{"d_model": 384, "head_dim": 128, "activation": "swiglu", "rope_fraction": 1.0, "init": "normal", "init_std_qkv": 0.0213, "init_std_up": 0.0213, "lr_head": 0.00567, "warmup_steps": 200, "decay_shape": "linear", "steps": 4629, "dataset": "wikipedia_en"}
Each number is 128 + 32 x the weight over its row's rms, rounded and kept within 0 to 255. Layers, rows and columns count from 0. Numbers have three digits each. The size before them is the row's rms in percent of the matrix's.

# q: layer 5 attention query, 384x384, rms 0.138, rows 350-383, columns 192-383
# k: layer 5 attention key, 384x384, rms 0.141, rows 350-383, columns 192-383
# v: layer 5 attention value, 384x384, rms 0.195, rows 256-257, columns 192-383
# o: layer 5 attention output (transposed), 384x384, rms 0.171, rows 256-257, columns 192-383
q350 112:112120130107091128129129114114153119097119144166184136136118118155154134117137176162138078096135069151131118135133137149164141141124130133182137104160118061135108193147119190119173070123136081113086105074159108155145187121175097105174143130175088090130100147150109107115140189061155131181109149083088120110134077155162143115062145102090205077084180037137162131077186185111067157137133179067121170122086176135202133144107126135191136126107101134171113164071193156158091125173147109108123124102140163151070148165126086149099131082157107103139171162140192125093116098128106105083
k350 119:083178097113118120163148057153137142136124114118162134132150127102160159121058181147187155183166130105182135142123062096126135148192131203135178139092115129143123169137106103073133194138147129100096125109129160129083159104154105167180156213135215197191183080112110102140118140105113108138074156115100151112132130142098118065128174093095054106157129132069135158130079154167109136094106147117122103118113170120169178121120143113107128104100109146148117186154103064098202040176144159156099146186093185109124130162124115096110051147103163166120135113050161102141103155138140121119
q351 122:131162138073135174101090133117100101130135113117109174154116170142079141153074094128093153118187125111184144102153160105125084152146100125112107146107152165119123117111127132152160196144114073150160137131113078156114142113111122132072131095141061123084192133099131101145142071116102082140151108144126117110060150196142122086125143129130150137093185082103159167130116155136120074149089159173096124169215133124109180161135120184197101113139100183089098104100114077163128189117189147112127145059107114200146148158091135079153093146090130086115095104146143160179188145167095119139
k351 110:169105095133124087152121109135149128145078119155077161166141122128136119169140195203176184131136088120161119106136137113155096162163089127114121188178128118146138108163075127104103153064139151161170125169154143107118111079147197132092075165096117103116142145108125109163118165175137148171142088123171144191107167180145128199117164190130144104116091161163182149118130193154106134130128125086094114128072134159132100127113109162103097107182163147185080113091124136106158146163118131126185122078144164112057096097148040158204119140083138125137114196156134155120129072121117111112
q352 110:130177138095127074128149102146090146096118134121171063091173142090138122181110130145150207115080141105117096136126152193193167113134113085133175116119100132102097119097117098158076124096107124104126153110143105100103148121106088127055130129155061068158179103126100114107135090151144145119164103065169128166186137114130072133171091177122154125141104123166147125045098105117124134133110171139145132089127134166149135175112164164110170153168132077188110116077094105128133143088105066140142100077161098105149037075074130115160153141115155104116112134101102144098066143129179026156
k352 107:176125110094160144128118139070053106206121161133138118124177147123164126134121127088070157088203183108121033082094157098106167133118148128083149162105097126152163149127149138139150118149141082097144099150158130125127104119066084079100106095142193129201157153150091078175128127115119144157107127139077122094173111145137125113127178115135172105081131130140058113156135129129131086146128126111124078143072098154077102162127103115129128095131084089095172165084082114184184135125111104115110101155149181150079168183160152163072080127088121097188118097152085123160107115095093106110
q353 108:159114091130050138154120172163104116152136208118142120102125058082095158151146165110173102144105078146137139146128137145102149139121145104075147195161175222117092118107113120110114145101128112114093178107107096121150077095115166151169120106059161126086074087162177095150135150126127147104150105157150118118145095144124076095126094084101174127101118124076117103116153111150115135111096060119130168176175140075136160124074162116092139128104103187096135137134075127109108127150127129139119177069123067104104094116087099096163125081114149152117122116107196083091162155114105098109
k353 105:168121115102147110153111160074114112095064129089130115081128127114124095120112115178143125102113083149167149108122152092170102120145147145129088116157162057093137132085181110161140140109101109162035156097143150120193185134118159124219058123167122103142070140152128171120093125146080102096111142102100124139123105107115135159207155135113068141099233101138096129176073112131169094192166152125154172092122106193142106109105114117108156093134156172133107174138092137087137129105053109120122172182058121093071125134126152167074094200141143135108093097142127111104091179165135113205
q354 110:165106120079142097084113150071098128118130138075110104135123146120124125152120138167183056072169135132110111119139149152135096133136163140074152137152178153167135105149134082106153160133065102135107149052125219093053123182169144171186089103080082103068092190149164143160119107106155157114176154110131104069146128133133154092093154139142137134106148123146177123099161122122105165073165137114105144174135111097126088132112076090098101062154077113153069129117191102149156105120135148153119100167149131136144123168147153120113170143158121128151192094129126126099144151111064137124
k354 111:107063179090071088111120166128190158128141131098187153119163127150066102120127127144152128143151169149122084151123097109112180026112145094171141129132130113125116067131080143108118078170131132113108133127138181137135166167165078104099144154150149130068119117174085112129138141097185181061134090164140154129159116140140101158166139142144188154108137151074169082159119130108154096131137143164111157098102047090138148114090148123094121137116150158153114134164089092054116110150120179162109118112099144175158111166125117118156102135088151203130083107142169098109094111147073104082
q355 116:135113162098110110115129144098202110113110100108115081114119112140060113079162149138158113112116121085075129156122100112074153204139132159150118153155168135092150151113141112044107090121101087126156139085220137075077115075030152143146080129129101091144129082128099129086116174147126166103127143198127109118100117118077180094146082119152078146133121151099163141078108105139175066113123161115108116124172079104143055146080097093115179116102112121123112115118162122154150138117107106076052126164159167105121141126137096141074129087098170146164174137162146109109095100107130162089
k355 107:151177157158164122148129109132127117123171090133128141133155101113113093141153149120138124190155077144115138180118091125132137123055126088183090138146074137162153188106165142185130154222083113126109088130113156125060115114163110166112156124093173196146158165163137070132150162159152104117175149101139080087132165161137191118135083142087075090111139174129116099099095142124113104145140134135084107133092128168160113126151143143126158145100122133118173170083184128214124068070167220111139166144160141167096069130159111117057058109077118157144151139145097109164103075109174097191
q356 113:138151170159151167156099116160119150140162125092178119102113137153114037129151130107091138118146183135132130136120131128114113084133168137125138111154110177146124104106142188150112103116177141099181164102176134109108156131155131127124128144077188161072165106148118095180072150144135122116116111128153135162120137073150156087141147100079082123108130127126124138179084189163100126117115142083192160096181064141108143187126161075141113121209137155121147140175150134090110075142134177143156170124101120058125115145084156162119173130137108098104153169122130135094120107118079051150
k356 110:138162134107125059162114169081116107082035132147101101120141130111110083086091130140174111117151118120096083138116088135087142178135073123130170105078129104097104163092152098126096180166036087085130137144190115126081181187133127130141162089158039147180179130169123151088103141125119070196132097170094139163150108092089100134133121133096159162119098082123205141091100130109117127110102105128118097148141064074150125104140160115095145125157090071119131176119138128106132091122149086147115091169192110200106076134151123080121172143157144097142103097099120111117089105065179117162
q357 114:136105052101144187113039100114137157121150136131120121160134144139118120093157114109080137132111123127124113154095104141155164123089106123077050157084126119114112152089130113094114111136135140136178128178052145148118068198134087149109165115173153127141157204184073101135102112113156079094097168127119141143143191081209066160183137075124142097160121119093146097130154137118105136126108134168127186175154127108083107173161081193096146141154101121158146128128164090123163142176106142166147196098153162158108163112153126080081142090105122112136225118200160187170128161153160152169
k357 112:104060165182145126145163104131180139104127138195165104087119085080136116102137158111101105139134147140126116105122128149112143132142132122117145168168115079109115110172119129165112122124103101077117144088095201128161142224169173164142159086151131141117118154080144162104085099064164095150110178105127142108107147086081048194141167096140181145182110105167112149121149152097141153178161199136084097105132162081113143179143108113155115143173131120070140084171131163079129174183111187140140134161147176135169127133061141148132154144121070160175152124092156142106160103105142128108
q358 114:130192100138082112148138170094133071105124111113147147126150132160109136119147121125136116193113109125118122128182048115095142166152148093160112159193087132158097111054026096124110105123117168106138189041117154137158134124127109133106148135099101123113087131129129114121180203153128102086116175123058098170099137137140123129145092097174146090164163153090153105227061159141136160123152160179121052080095072220126165101150084156098142047172188119128127096110177163131105166147111089113128085086194150127078093120143115212124133138112106115108149118211116099145054120168124112080
k358 114:123174093115158105153115152126120202113119151137157096128133129100112074141086102115120114092103141142130151222083099138107127132162094062130096138149116098120072040162201108182153109133130122096169112205099115158101161138153116143117142186131104226182115181097138199118051072189190118106170112102099129112116127136119067123135119118133133143064078118155110124095127164163076123129180117109136151113111135143121142067138188141142144094169067134110154130106120158109124169146125104131082148108133102176077162115167112116151129152164116135124163076160202118148124158161156173130
q359 118:143081111095140104102187162133152160094109102179108105095122128145084140043119124082096127192121098087096155105080152125115117126126119190117193085155141154157121143127100120158082160128119072088136072070067154153132108124232165121129115069088132106156164152163128104085115082084121150088119139153128151200118154108166102181097130129102136117139132074136058157142115185178161131106072137131134117144202110119119091171169143101145121132141095155067120125142188120104160147107159118143195141125089105076136151164131138114102151114133159100180166118172133107136084109120134139118
k359 114:145128204102076125163153151172133088164133112118166140139117152072152171133142143148151135187090119139142151179127145109167091119135110091138081161104141086097159096135097117110097206056182144127150185171135162095117117122111134098100114121153125099099085128139107121104101148117085125100148193142086059113132123122197171162184122142093125095137134211173199155130133109141133140141147167080149140106149129144136119089170124100094114091125126136077103095159138191155135110097114119151121102124107159106134132105095122152143165105088131121156114128134145121147085097079179118124
q360 116:147129099121123147131118172101097159136125108112140120127177142113108161126084062130118106212140111103172060138133157081163157088117089209119101125117117117083132102152160146091140161134069096161107112088093158134160127172096078114172101110067120176125114176176190151103146132151114157133153092147144127121147081092140139087118124129103105069096113138093174087125175135115145170194093153132147097185116104085149165112129153123175134108095129150120115152084157138112080043080079130096167097126111152173169109109161078110077133097149172119163122143117091092132084147126148203151
k360 116:062164161165164126141089107120142160145153136121106166185117157099054134127108151093163122076199161173139155125141175174120112141138146129102083083145134143069122107114075095153127118173134061111069188140187164127100101160152110140113190044196067108080120203165135139088150124146168172149112112099116124109107128172143126135163093100099130105143146156109114124118155163086136087152150149077140157081135169114101142187170135142140123182176144166144106172141182128100100136192149201149162153118090144133141135106167163083095186183103140168136116228143119108118101145158091181101
q361 110:105112154138141140127090118140120090152140135212123100117138186139149142191145100125134110146110120111060131139150135117125158091171135155173170106129142149175145149173153186151137145130180141121083102075075179115103085081121121112172128086138087109153132130098145131153181104083077154075134073115117126171032132093111084084163104128168129149123028143103071142134246146127107164089192175127163118123139130171144110102123119133138150096153170114143135120162114126119211093152098101137152123153132140116162143146139089066160175154171048147091169133100087154128080112139126147119
k361 111:101109031150144122138173141126127134147154177123190079119089153107094145123144155112141110156147172109152158122125144146158088117120076081126139145177064122118159125151125130124136053135135151095065125155119105205116145127091120060141126206166088143159123123185149128124080173077088159110108102119157135171110117132141175132120116127137097184100127149087076099169118138078155092106071179059129175149172149122104181097153140164103091122132145123164172090151138096085154111107146110125125134123156108136113139195061106161162158176127164104169096138186120174142141110122142119128
q362 115:093155091097149155182103156084076187118117159171152087163096147170093120162132124118205125068143143143100127074134192136118102168085157155143095080111167121077080135136112148189110122206104123107130141097127082079135118132110126122122125057101084165072174121159121113119174122124124132080120138096126177158077094177098099112222171141144174118122120130143092079113143107137143202088149148114140101113148124119129180176138124098156028166102144065141062184136106118082111163121147085128081128089114058129139189114078112177183096129097193140148172133118089106128196101208133090118
k362 111:126122181096084164149179115096077105062140132108101148089153138132130110168149140156125132108199099127174131120092131109138125125107094131108076139145111158129148176161112091154146106090077158111135160142133104059120143165184155138120153129200148114130112142148112155104168132158134172164117092061178091195171146143165116140167179118140171158153111116203099143134081087133103071047074111104160145110178132117174133100151163108157170051155130160096086099123121141169113141072154134147145143141151112139091120139125139153122088126144145073075132131154152107124133150120145136116
q363 108:120151107166136149104086122151118147151115128114180155177130138187185141182107121077057113105080185098135178129136090137110127075062143172142155149093101079094127127176096095144099145124081148153122158124178069124147109140118191139211125133138116135074123147158077106135134034176125108138140164140089120120089119118165145123125053084158137157136052148120129136156116102087116074134120143145149164063125155059078087096159088114086136084110159081077137102185102154083171165161121159064135154153123128155149130141160128122103121131170178111126133109155170092143142160151098207113
k363 107:123157086129072137164125175117076120182179099174180168117172136082176095178088031142146138143078141104169123114146164112119090100111120113187113143163133137166149150119130103122119039152127143188134104226098102162099141198149148139132182138160122096197155169104100069131143119120114113121108111172097168099155077100169118125134126149133117118160136112093067089175130189146141174146141141148140120178158126117145148184097098156127060139115132159135118139144125098118123198174113128109149125089147120202140134084155083164117111167095095111123075151084144085062131143104110179104
q364 109:116160133093130093060157156126164220067140215139160119145090065124123102137138138151138136129101061146150114105132141077155093144080115157056146161151126154122116086042124153105112162164104121112177126129098111063086091114136099180115094139127190107088116133075077112130123153107106129101134157058153155170078191167172106120133118085179187120153061144124132121154115131102124180152128105085181133163129139111127105124108090093166130113078124156158107095128132168112178127143150136099127119160128112112076144141096120078105120129102129098165117180135127206132154109089112146125
k364 108:101129177131126089057144103109135153133161097069176089137077140154128101150127131101103091144167102135114121094137102091106089200095108132150128086098094091131154115147150160108130091116167133132165092164156108156122184161134191127172107137123141132147121099139150150227135155136133098168094100109100123172187147148086124151151077144101149056113100099126173113131102114116162144128156085143097155137140105138113140098096164140050123140088130167157168132130134148144104160141140125162150190119163178093131134076085165090103158153136170148131182088106090165142124131104049134136
q365 117:139138183167102129173147086082142105113105125117104109210170132136106106168093126104182123137082186122152188065144115162143069125113135145083111029206131148096087114114117124079075129140132165121140142157175085113135122180163121121139119146113116119117153124128104130084151199128135145136121081155116122173148093150147122157160157079086118100069101081158107144081121142090097146136159159142147136092215113135120136114065170178123074082187087192075115110116151136115139125129135133117131184164111126103158208157250105099144135110114121132079069156124165143101128108187138120145
k365 111:160159159115166159184131169133125137180099107132123143108161059168124107121087079150152173151105087151140058100135124167128175204027164112110145166156095115094133109170074124031106107134111118133159120113156119042118154141133086107114101123086108188137108070135175121156133201123119071145070166193138166142082121113143107102132152128159091167067105139162108137112138089069119152098075171110159141166167089159087160145112146165120111085137127187126127204145123121098121061139161125174155101128153128098098122079136109124146143221113153133133110114148119105157147121146187112122
q366 126:117176123090108145160089155059157098121101150104136198085161153093129100086057093122136140058209143086123072100158148088096170122137123144096126163074141103107106093100134143133108114147139155201146135139137089101132139112041084117103168090152102172112148102141155094195140144131079134095129151101172118156127116112138118102194128114103107174161116117091099110139096145122123074146089160121108098133118115180127129105124157131118083166061121173134120158136071162159128138131149127102080097131163087126151137153123162105094124154116129074075085087137131135176147097139133142153
k366 119:113128150116183123091106119059174135125158140145138098165123119116171098112167112184112112111181099106084170142105142129121072090108068145156135133165126131134144129192197166136166136104069126182180157152082089090119164131184135100133233165108118134162120158120139118165136101111109152119159114165095142179104081071156133096128146105114117164101160167186107153075126149087122110090109134139084126121151194162153123131152124065058134186167109060114114109148150085154185075101134131182170139083101191131126136145101128082102098119115067088110186078159135138064136125097097176118
q367 110:104150098098112081136149100100120127101100139118120123087147098143100142128110102088135149111172094122112224128133098147181105156158136117133121143159118131166158093142130157125095121109150111091135107116158157189147100189192149195097143145080108099160135169086110141132092185104135111146136132074132130067115099134081166120128098121128127136150110120172122132113150070147129156072107105148185190124091137146197110176139154166105164149126137083185111129110150156083137143134117114118176135105075089146128110136106087115078181141165109095090186130159119132127155140141083117141
k367 110:125127099109113157121143167174089199140158080128122097157157105146131114103099142111101126180175135130080149143128153216177114136086144114114068156107084125105137149182168139094113121160119128159103115146114131190138114094139092132079134100113146128057103109116122103170135091133134108127153087114172128114078093127077151088161154073123132124134118127105160122116127094129159133086148135083096169118154161181150069164121104149120171222093120118071074121121093122102137146183125094136146096111121126142121123127133181177076201215103102156084147109086116110125137124085156111132
q368 110:120140137105086188150132141088157107136094135084109148133159163072137127151178116130104139092189160141148105073139174130114125106075127101103142168156176173097131103173102148107112123164116121105128141112203101129103141124117081118124151151167075142182142157178114124181112125142191134138091135109175141156151124068113171134102142098147132126109120131084145114123185109066092113093132164141124123147175121108114120126106139097096148158108093140111109142110121169144161130172096114124108095125143139069120106175119154206122133117132193113135041103122104153126192069041080132110
k368 115:158110139100147157151089146142133151098162129116161150113094075098177123134119143083136075071121179110049135151097114139134143101079118103184130120097164130179114168114130125162125090170114138183132139112115087087160116182133056091103163116147164082168165161128155128093133144084118136106093122115121101188128073077140148173114145154100128112113096113170097110094156157109116141099095058170145117061206150173124128115139097116140184113110165115105148098135166098104070110133147113118056163084152110150112088163140118177106149144155151145104215170201162124115077143129160122079
q369 116:121171162169134165136120163143164090162135139162163086104146096108077131081157134145067150102121123132111157093131123062131150151086111127114154075188165054125124194173153107105126127113081137129073156115112136113081113178204104130106203122116101092081075154117118180088107112107162091112125168088150140180125156151134113118167153156111115160115031170159111149150109091166183147122152205112125155185158148127128142060145121144098140100111130160153115115133152116164084111102154155117127140085093125142144129087075154108106148121165123131133138151144102145161100118171155089112
k369 113:142194146142114139104147116101109120157146172122117096204148122109117109120126134146154134138118114095101141069107172104143125118150087108110130133217096110099117170161167120117048150162124193063198126082102129164147166152190119143141122188108100102131122167121142134156108100148102134044133135078160142208054109099149073195180179110116134111089136113146107161163123151095125111129164120128147142115206146131124095177079156183158139189122096085115099122114128102131131172142129113098110188095105143070125205141159197129093093182085092142131069094106064137122170123230136110123
q370 116:100139171128145116152105160183148085119122154143147116191102124119121154121103146156099125157092095060125154114099158151138120150165130184194137086143131080156163207110147167064132127111148158108098145154142137125125181079153088130171119132125066093110190119132103131107120171169095119206149141077157121153113126088065153102120166146145151068157114149137143062155161120184148149097094119123149127133161157115131133057176098163141103091115172150209103125137176079141153074103103118141119085120136115108138116119145155117105080125149188123126152131137111187096098137123123126152
k370 112:117174122127104107168129123151104130119101178099172114139151116127083098161057169097093128120159083120109129109118109156133114138163161168138113111122137133142077150131138184130124161165161125088121109061157083146118168108105173074114118126165110174089120103126108150111164139132130126150073083175112159111222092126104091125143110148156169144155157135113167177203145141110052068121190098115148134112139098169064107114119115116121063087118149186149129161182142113223118113068130113179074166061140155153113161191108142161152092086146128107141157142133072103115157110170185174090
q371 113:085104078173176155144190093070129122200158110147136137112128109121152077116139114108045164111133146143146115083136119110142117065174108173131172135154076138104141133161165117143108112114091135117156180125161104120091073113154132142084126122146101117150186180143119107137106138074133130157165070128123117093066109190195079105133175115104142157140096195132133133181105175181104120182107090095133048081121105162113153091147161141157094135141138114148100116173103099107141209125125153125106159136097180123085186080141134154138210127065110104151130141163144155137076185133121116135
k371 110:124140168071088106138093080112144159120128053145144132107156164123156121160122106168160120154156109105111123176144230160131152144121102191125152141157131145135138105167116079142143132055128106134164052075120185142127068138139127133160175140089167147068144117128132125144170156124121076166101132130090085104147119119155057068128136088159128174161141167164085078131114111086193178092235162149117129138138169175143101197107139122125107139092138121093129120128078162114171117122129103202069195098093190155143189137106132164098103088092193058154088100170134158129133122174158108140
q372 112:133084094041153109130187112137145116093068132116122137138181101135113074187149132126090120114155122170118116137134148104137141164143148104141182090135180128155084148094111069093143160117126149111106163173109082162092120131119114091169163133110139159173067076131147115116140079101175099174091136132182133033168096125131127158096165143127085168111149126076126140100137135094080141124174108109147124182112129146118167096080130124132097151087100076131148125118104125124202135156111089177143118193070127164112126118147129141048136120106148142172121108122135123164113167175175095154
k372 105:140111101152093146105154118147179159135147165154087159124119156176137149099163105089126102097128148146113126100150154158134101194141136101130099145078136068127107129112087168081127101072146090158114092165135176150120122145115116082193076103087083160111127094135126077180087129138159180074103130204145110134135154197101129124143121147187129170085029059158117132109156052105154083112107088170158092207144152157088108036156135085116119119141064148148073130093115066119104098120193168154128167155116066104152093104145116160110081062140099136103132078103111147092089129078069134188
q373 110:105171196124130111126125116126126207110122152128134134118101121178107159121154182128096156152165079101123054074175130143123152168160102137126166121122110118136096145143165125126141115114106203112086106084141213144147127101151181077158093105179124134088152095179127128141098125135117119126027147120139100137149192098173125151131097094157084159147096111147130159119166118154151084132104133141133165158057159148126098122083119141141133079081138121118117112121211142087140193126165137170073160105113143092134115104142138085156131153165209128210123103079096152134156155127139175111
k373 111:138124124100095131134120114158208101078076157132086076148121097123163127139152128114137148137149118203192165138111092136179130097091128106178159070141137071090092133089173146111103180082132113066140127148088145185119099138124210139134155058114100091114159065118118192075070135103100134171113086151119121175150099145133166224098138097155128170119134122148137094053106141177134132122108146142180112080165107179084121162137130098101137119131094083151168150133163097119143127154134166119099119083124147147108134139098171122124124162042133165109136148143150112143133101127156113108
q374 114:120175129136102145124190132164138155179136165137158128166122141152189141166112135089132083145092102129130134144144132091132152144123095023185090109152124130157149095119168120149139092135137112121137147150152125115103091143151119137127077142124111115177142165124086073135110181141087117135123132149114141146147099194119156055165109165142109129119158161107139104138151149100163090121053188162156122170080127141161133127076161119086118167097079157175095176113101175182158124093179101120098111097151085139146156150175130143092151107183129063103107101095133148119154167101185133049
k374 110:144173072160152145142136118151131181099181143168125147153173099133160132086096116152150132125061116162111119152140113107147164059159152122097188117142123098169127118145093145136112070159152183129133133128176078120066142064131108176122148111099103084128168190138082146141154127144113131131029154188089127140120106143169163112095083148167088170058063090131146136100111153135132108131151119111106068149101158142124136145112076131095089110088127216123127095111147133112128171120133119138098189102106132125172137110102143136139103109111165138205188118201101103120100126161085167068
q375 113:106127136120147157146168103148149132137160181120139111162150092130114197145158088093196175106159090105072138159130100122103080125130163098097159075185166131172110133142168188118111152151093100177103168152126130115125153156111183159149079125130131105096134118112109072119132147092096129119166109115102124141186145169101085150099157103188136048124113128112173087117127142162167172146140135172125090145151123173132115132117122183104167092126128071122139186127157151152111145121094121148060146113108186085111103111104077135156158067095104115099182086166163131136163137106142153145
k375 113:175107175111107109127061129117115163141149154160095133112170105182150147146176167179165144120139128139132066159120085152103061155119120122110127106150131113088158129150106159161152115196140134160163110152213080055171166046111151137166083131114100168090118083101144144128156142128151094147093128108106118105102213176081116169135073066130202094113160085118112130128121156134133111110106133175094156131152146156130158187127198146098170161161158072092097149130121093114120146171127120086122110096109113111079096078072079065113096126149145162149162137167093118164161069099174134152
q376 116:218096129149107086120146111129178116089124136146169142126161118120132115097195080148097123120163126121095184116154097098191165043139133094124167103158089063137147154183163145142151134130104167114114156058136123127110121112130171139091083141075111101159146101123090155154140103169116182119137137119093134119116146141137100138167168151108094120164149108166149064131150141134118168110139155067144156115142126117154144118153141136137208136123150118147052140064228150148058096039086106127154122146118136151113080098126136113167119122174126185144194152133200098169153159100092114112
k376 117:105136086150168123147047102085081081106079087091130139150132167104100087147042145138098173125193166157186103133147104130101174173073131113116146170195151104112176142088105125122120174121117092166089109140151135085171122103111143174134089148132161131103104128123118088144100131134167063126080142131138083081136159108131139154133169123119128110138117128092168185156148055168164062170112115177094092078129186122137161133095084116133102074146131110161160095128129102188167152119176126133118139122197117110174139167100113148092132069069118065149168130121107106155100103140139122143
q377 121:115108111188106127079162182130108151124115114139171123152160142134084086115160135115163178176080188138093043081130144134179174153154130115144091161115111119084117141083115133141062176097165122138120121199172148092100136064113114195110099153105102173100186097143132146181156080113173105156114112086087110113152099197079134172108081137149122099144081116119182142159203086112127119131107171093119100160140164150062208163092130069122111212093115148103091131112037114138094135097095124096108133123079106133201113180084115098134168167120149113107174111099115163110125124068143101068
k377 118:128160133077137151090121121125102130130093142091146144155150094117150099129148129122153099144178118101117157107106000123089139066097136091169123168075138145160170092124134126090108089075165131144165091171075109115127075171116117095112186136107151093159198180170135216157082069155111155148108140164148121084134110126086161118086143113143187126151212139187138160144144144129121161119057137090149074119103145159148160198100135247099160162110142195199094160142128101154091151110073111117142063135120101141122120158128095114150061079130128121110091130129160134137118181134106147106
q378 114:091152133152091151151180069163138118183151149096044196190033126147098105148106122091155124135135131158134165095106124148149157067125120125153211192181157076114140104081156120172169064171158121125146127118110129130176117138098093103125162169111092084096134114093130077084146111113098117166149119126164184127106126072112097063132087117192120085107125165051133159124115111118112094126194152137086149069061140085099193110086125169133143131089126163045135142063133123160100075103161164126131154111138101133105153204137162187085145123131196124087132122153043116088116133096171167098
k378 112:100132160152081141163132146154196113092108112142118156128106119065082128128141032138182111047151123142143128092079167126104167104132143117091101105136105091142144073104156138097130098142064139146163085131139141100097150100151115112098135151110106157154135126155126113067094118126161149081126153039122158104145160194050116143127070146089095158147135104114149137149145115117072139093115111114177124149188135096105110145147112052197114125112144134138084096152141123136070105126119131144126117147125091151164174156111124143118108116130133076153134141164100175166140097105127152117
q379 117:168175181128117161103133117147075198149135134076152186143145118119073050153100138146126130159081123109175136122136078180073146156128148151135085107130116131117154156203130131119110048119170175136154111137174110165104181092049079112107111180154129080083164129170115166092140119108156079092090169080152133157122133159132094135142140126132090174046151205142133094133146106136106120062130097158087129165101117091124127100081195097155073181167058117134077126135148072100135165224108207104144158093140150061121138136131094134092148101175172110151090178105115116146131119157164135107
k379 117:144093150140136164166119162133104167097145042086086118128105132116074090086062097149184088158073122083122155117101189097108100172081115155121097173065146125142091124163105126144124095126083100127100086119161146124123113176130082139177184131081156157110143135151109123129093119071172153130127133119179174161169094146170106118151128097136083136137086092128172159116174138094091190111134115109120152122170160064114150119137157154079167133114176120120180130107170176178145137104089142105155140101150127138104086111053138124132058125105184141115114070161140141090169172151106139115
q380 112:163169064086079104102158107153160111126125197103054092125108208122095136167132155112119135168106198143089114132168194139153094114167124116146055158076090169141134094174125192134162092118140139134131097170162126143149060131135160091108203140162147161123150147123137061160118074141134139095131150152131142178116156063160190090102104086159130136094121150141146133145133160102167094145110096109128126136107061112164076125178155155108119133123117142091079073102079090198117154101140136132147170170119109157053133075116100141125102144143134111122136093144105143139141078087146170082
k380 111:141137112069191135071093161128130235095136099142143177097161117137159113140157142052124095151125167116144147154163105122135137097154080086114121155128161134145163173119118133116135137097101152181205155139122057154093164107157163102119122130090156067135198108115094122120129145111190143116111104159102121159199067103094142084115087131157078142135135124164139148141112139060106078082160139136077155117119108179133107191161133145145070157135147165145095147167053146126179106221115161144110103081112124160120085132086120147166194147106060120138107094180129139102136176097084120156
q381 113:091133082152143120166118155141112103076099182126199144169109130116179110143119176134178091139114100126086182153143126111132117102068160116112137141114179124141156120199126151177084159094125095132091129145156111103055179079161050167129085127130098111065102126094110121155129128173048134177131156147064118149155076097050151112142190097169136103118111122143099153193133072140133180111189148129129115149139095149170117119111138144077129132133116159122161107166108129185142116088084160184135128099123168205085151161106125134156203184172099183167089117081095128112133127141157127125
k381 112:096136101117131113155121126135108075136131151106135122114143106100029132155121114168111122102141130150112106143061111135175098143154161128073073109159114158188091128134132080113068128134115131111099151144175160117081154136138126109116093146131080097135098139109102072174143113187160162149111141121146086175107031113152126123129099132151147124126102144088111091122155162118167123134139077119178158097139111137152197130152151129079178126127130150144115135105115120034124112080131120143146080130123128146118048123178165056088130130111143075156163139115121110144101163126108087127
q382 116:101061099141101112131174130132158074192077145129129119163117167136086131155115115121079155092215069163102064139147189154113052165160095067134132136089135149130121129149124127145113113129080127106182125091123093126162135111175123131131188120189132168098134104093106133124065180091168127148123046155137162163126115129170142103119105122149170174119085205133178179135137157138117098122122156139105156085051175149123110118098150118151114161119128073121113158117066179135068116105114126128109156115108103092182159151183151124171073174054098122108104107062143212194140145094107126132
k382 111:076141111103128084121154096112143142144140138136077051112177136120125113173139092079136109114167167198152095135157120151184100151121031101124105132159134144088135134130201129142124069133069117192126121076107094125118122143125119128087148129134168129111114153141109109123076112178089148104119141171113101069086149120117144159114114127141146166141143167144170098049093112129145178042179121184108128125084148107110088127134108147085107085086129142115068136113111112114107122116136108158123160140170121123194199094136158216151138126088119153108104123140129161117129102157126138103
q383 109:070060147129117125127106129181108126124067081138166177113159087124091114110102095181161100145162164104098098132197155137117159175105188113125141193128139141114156118153202188117096113121069110106109116127139212189134122136105155149154112116158114094132167151117115102122200142071169110131128080162137157111060149077126123160215130094147126154160103111186136096118095140149110069156123059117117144121171143137103130180152130185109160150133203154040135144090130110124169119149085107132156112109131106128092133103148130132131127143165143153151110148131121163145106156131126139104
k383 110:125119140094171180128119099128161100117110121189124158130186083171128089134172129103161099108183131125162129134180136178153129137120134153102147143116161109117136105122146152074153110125184086121104128099141098180154087162121127181085183182070106114085112103137143141185146139159151128143128128082098134029138216121179138174175127097116088161123104118155079148112138101117130115141090111134139124126127130131177095156145169153099135059087083110128121120119164124124166038207154159148165058105091131161128119144147081118124140119152102159113084187127090206126142133067048185158
v256 095:150172115195113163102102150163133079067194135070114084143094194107093145198175146178080145160035088158134120098120181194110115154156122140096066046131125140179159165081155117176190106135057136156111133132180143157144132079125118127123155148120137136106142128132106118164124142137106171112120144062154097137106146130128090136153117124132098142088124121094164101182128155096126154089130140092195103152159117180148162163151186138120157075159128177118093115132130074104152196114126142145106078107110118145122149114135170140122104145120152126121166123147096175111112105135137112193
o256 090:189143110174126158159117059104107146154148110146141074164163123159122086094162144100090112116199143111133153099126159127165122112118134067123179149113107193127121145135097147108080063087157178159176138115173133166105131147135172139077175178123127126153113118129144090126157067173168125155072136078131174129082140162127093147146092152104124121138124146159181191169168148153117143160142083120107145138132158112140126141095207138149149168086099140121138068165089100158136103147099042135147141107089116113059162121245135208127125122079165116132168100132092088123143100134149115139
v257 093:151149123133137141106052105097165147169169116157125088116116134133114104151108140101073076106154111069195103076164109130110171163132147155096088090115089141068095138161173105098137125076079131079153124118076114126165130166144147133105093131128164155101182154128139137163139151111147148108162131044111138126137108154180113155149090117166121108170145112112122163143140151150117145092154177138153156099134143071106124202130175072106109157098168130166137128104131118198079104077066103121139126093194075121161197154136186139126118147085169135165169095116149115159154143153154107098
o257 090:162133141074114100170161122134121147168099140095179074115124151074141083137134156160098178061133133127097146114081109126123119112147077126126137122123147130167160092116080143149119136167153137102156160097140140132207170102123134133137166135165111126141103098101105041119161094084163141144104138151114139181081141170101125084143136150089134100184156089121090108074090179146157117089124074126025080134179149106103196062067142169105143146170137077105157098120131163068154045149098064133111155151100204142126114127099122161076157109104112100148101122151110146094176164120133122132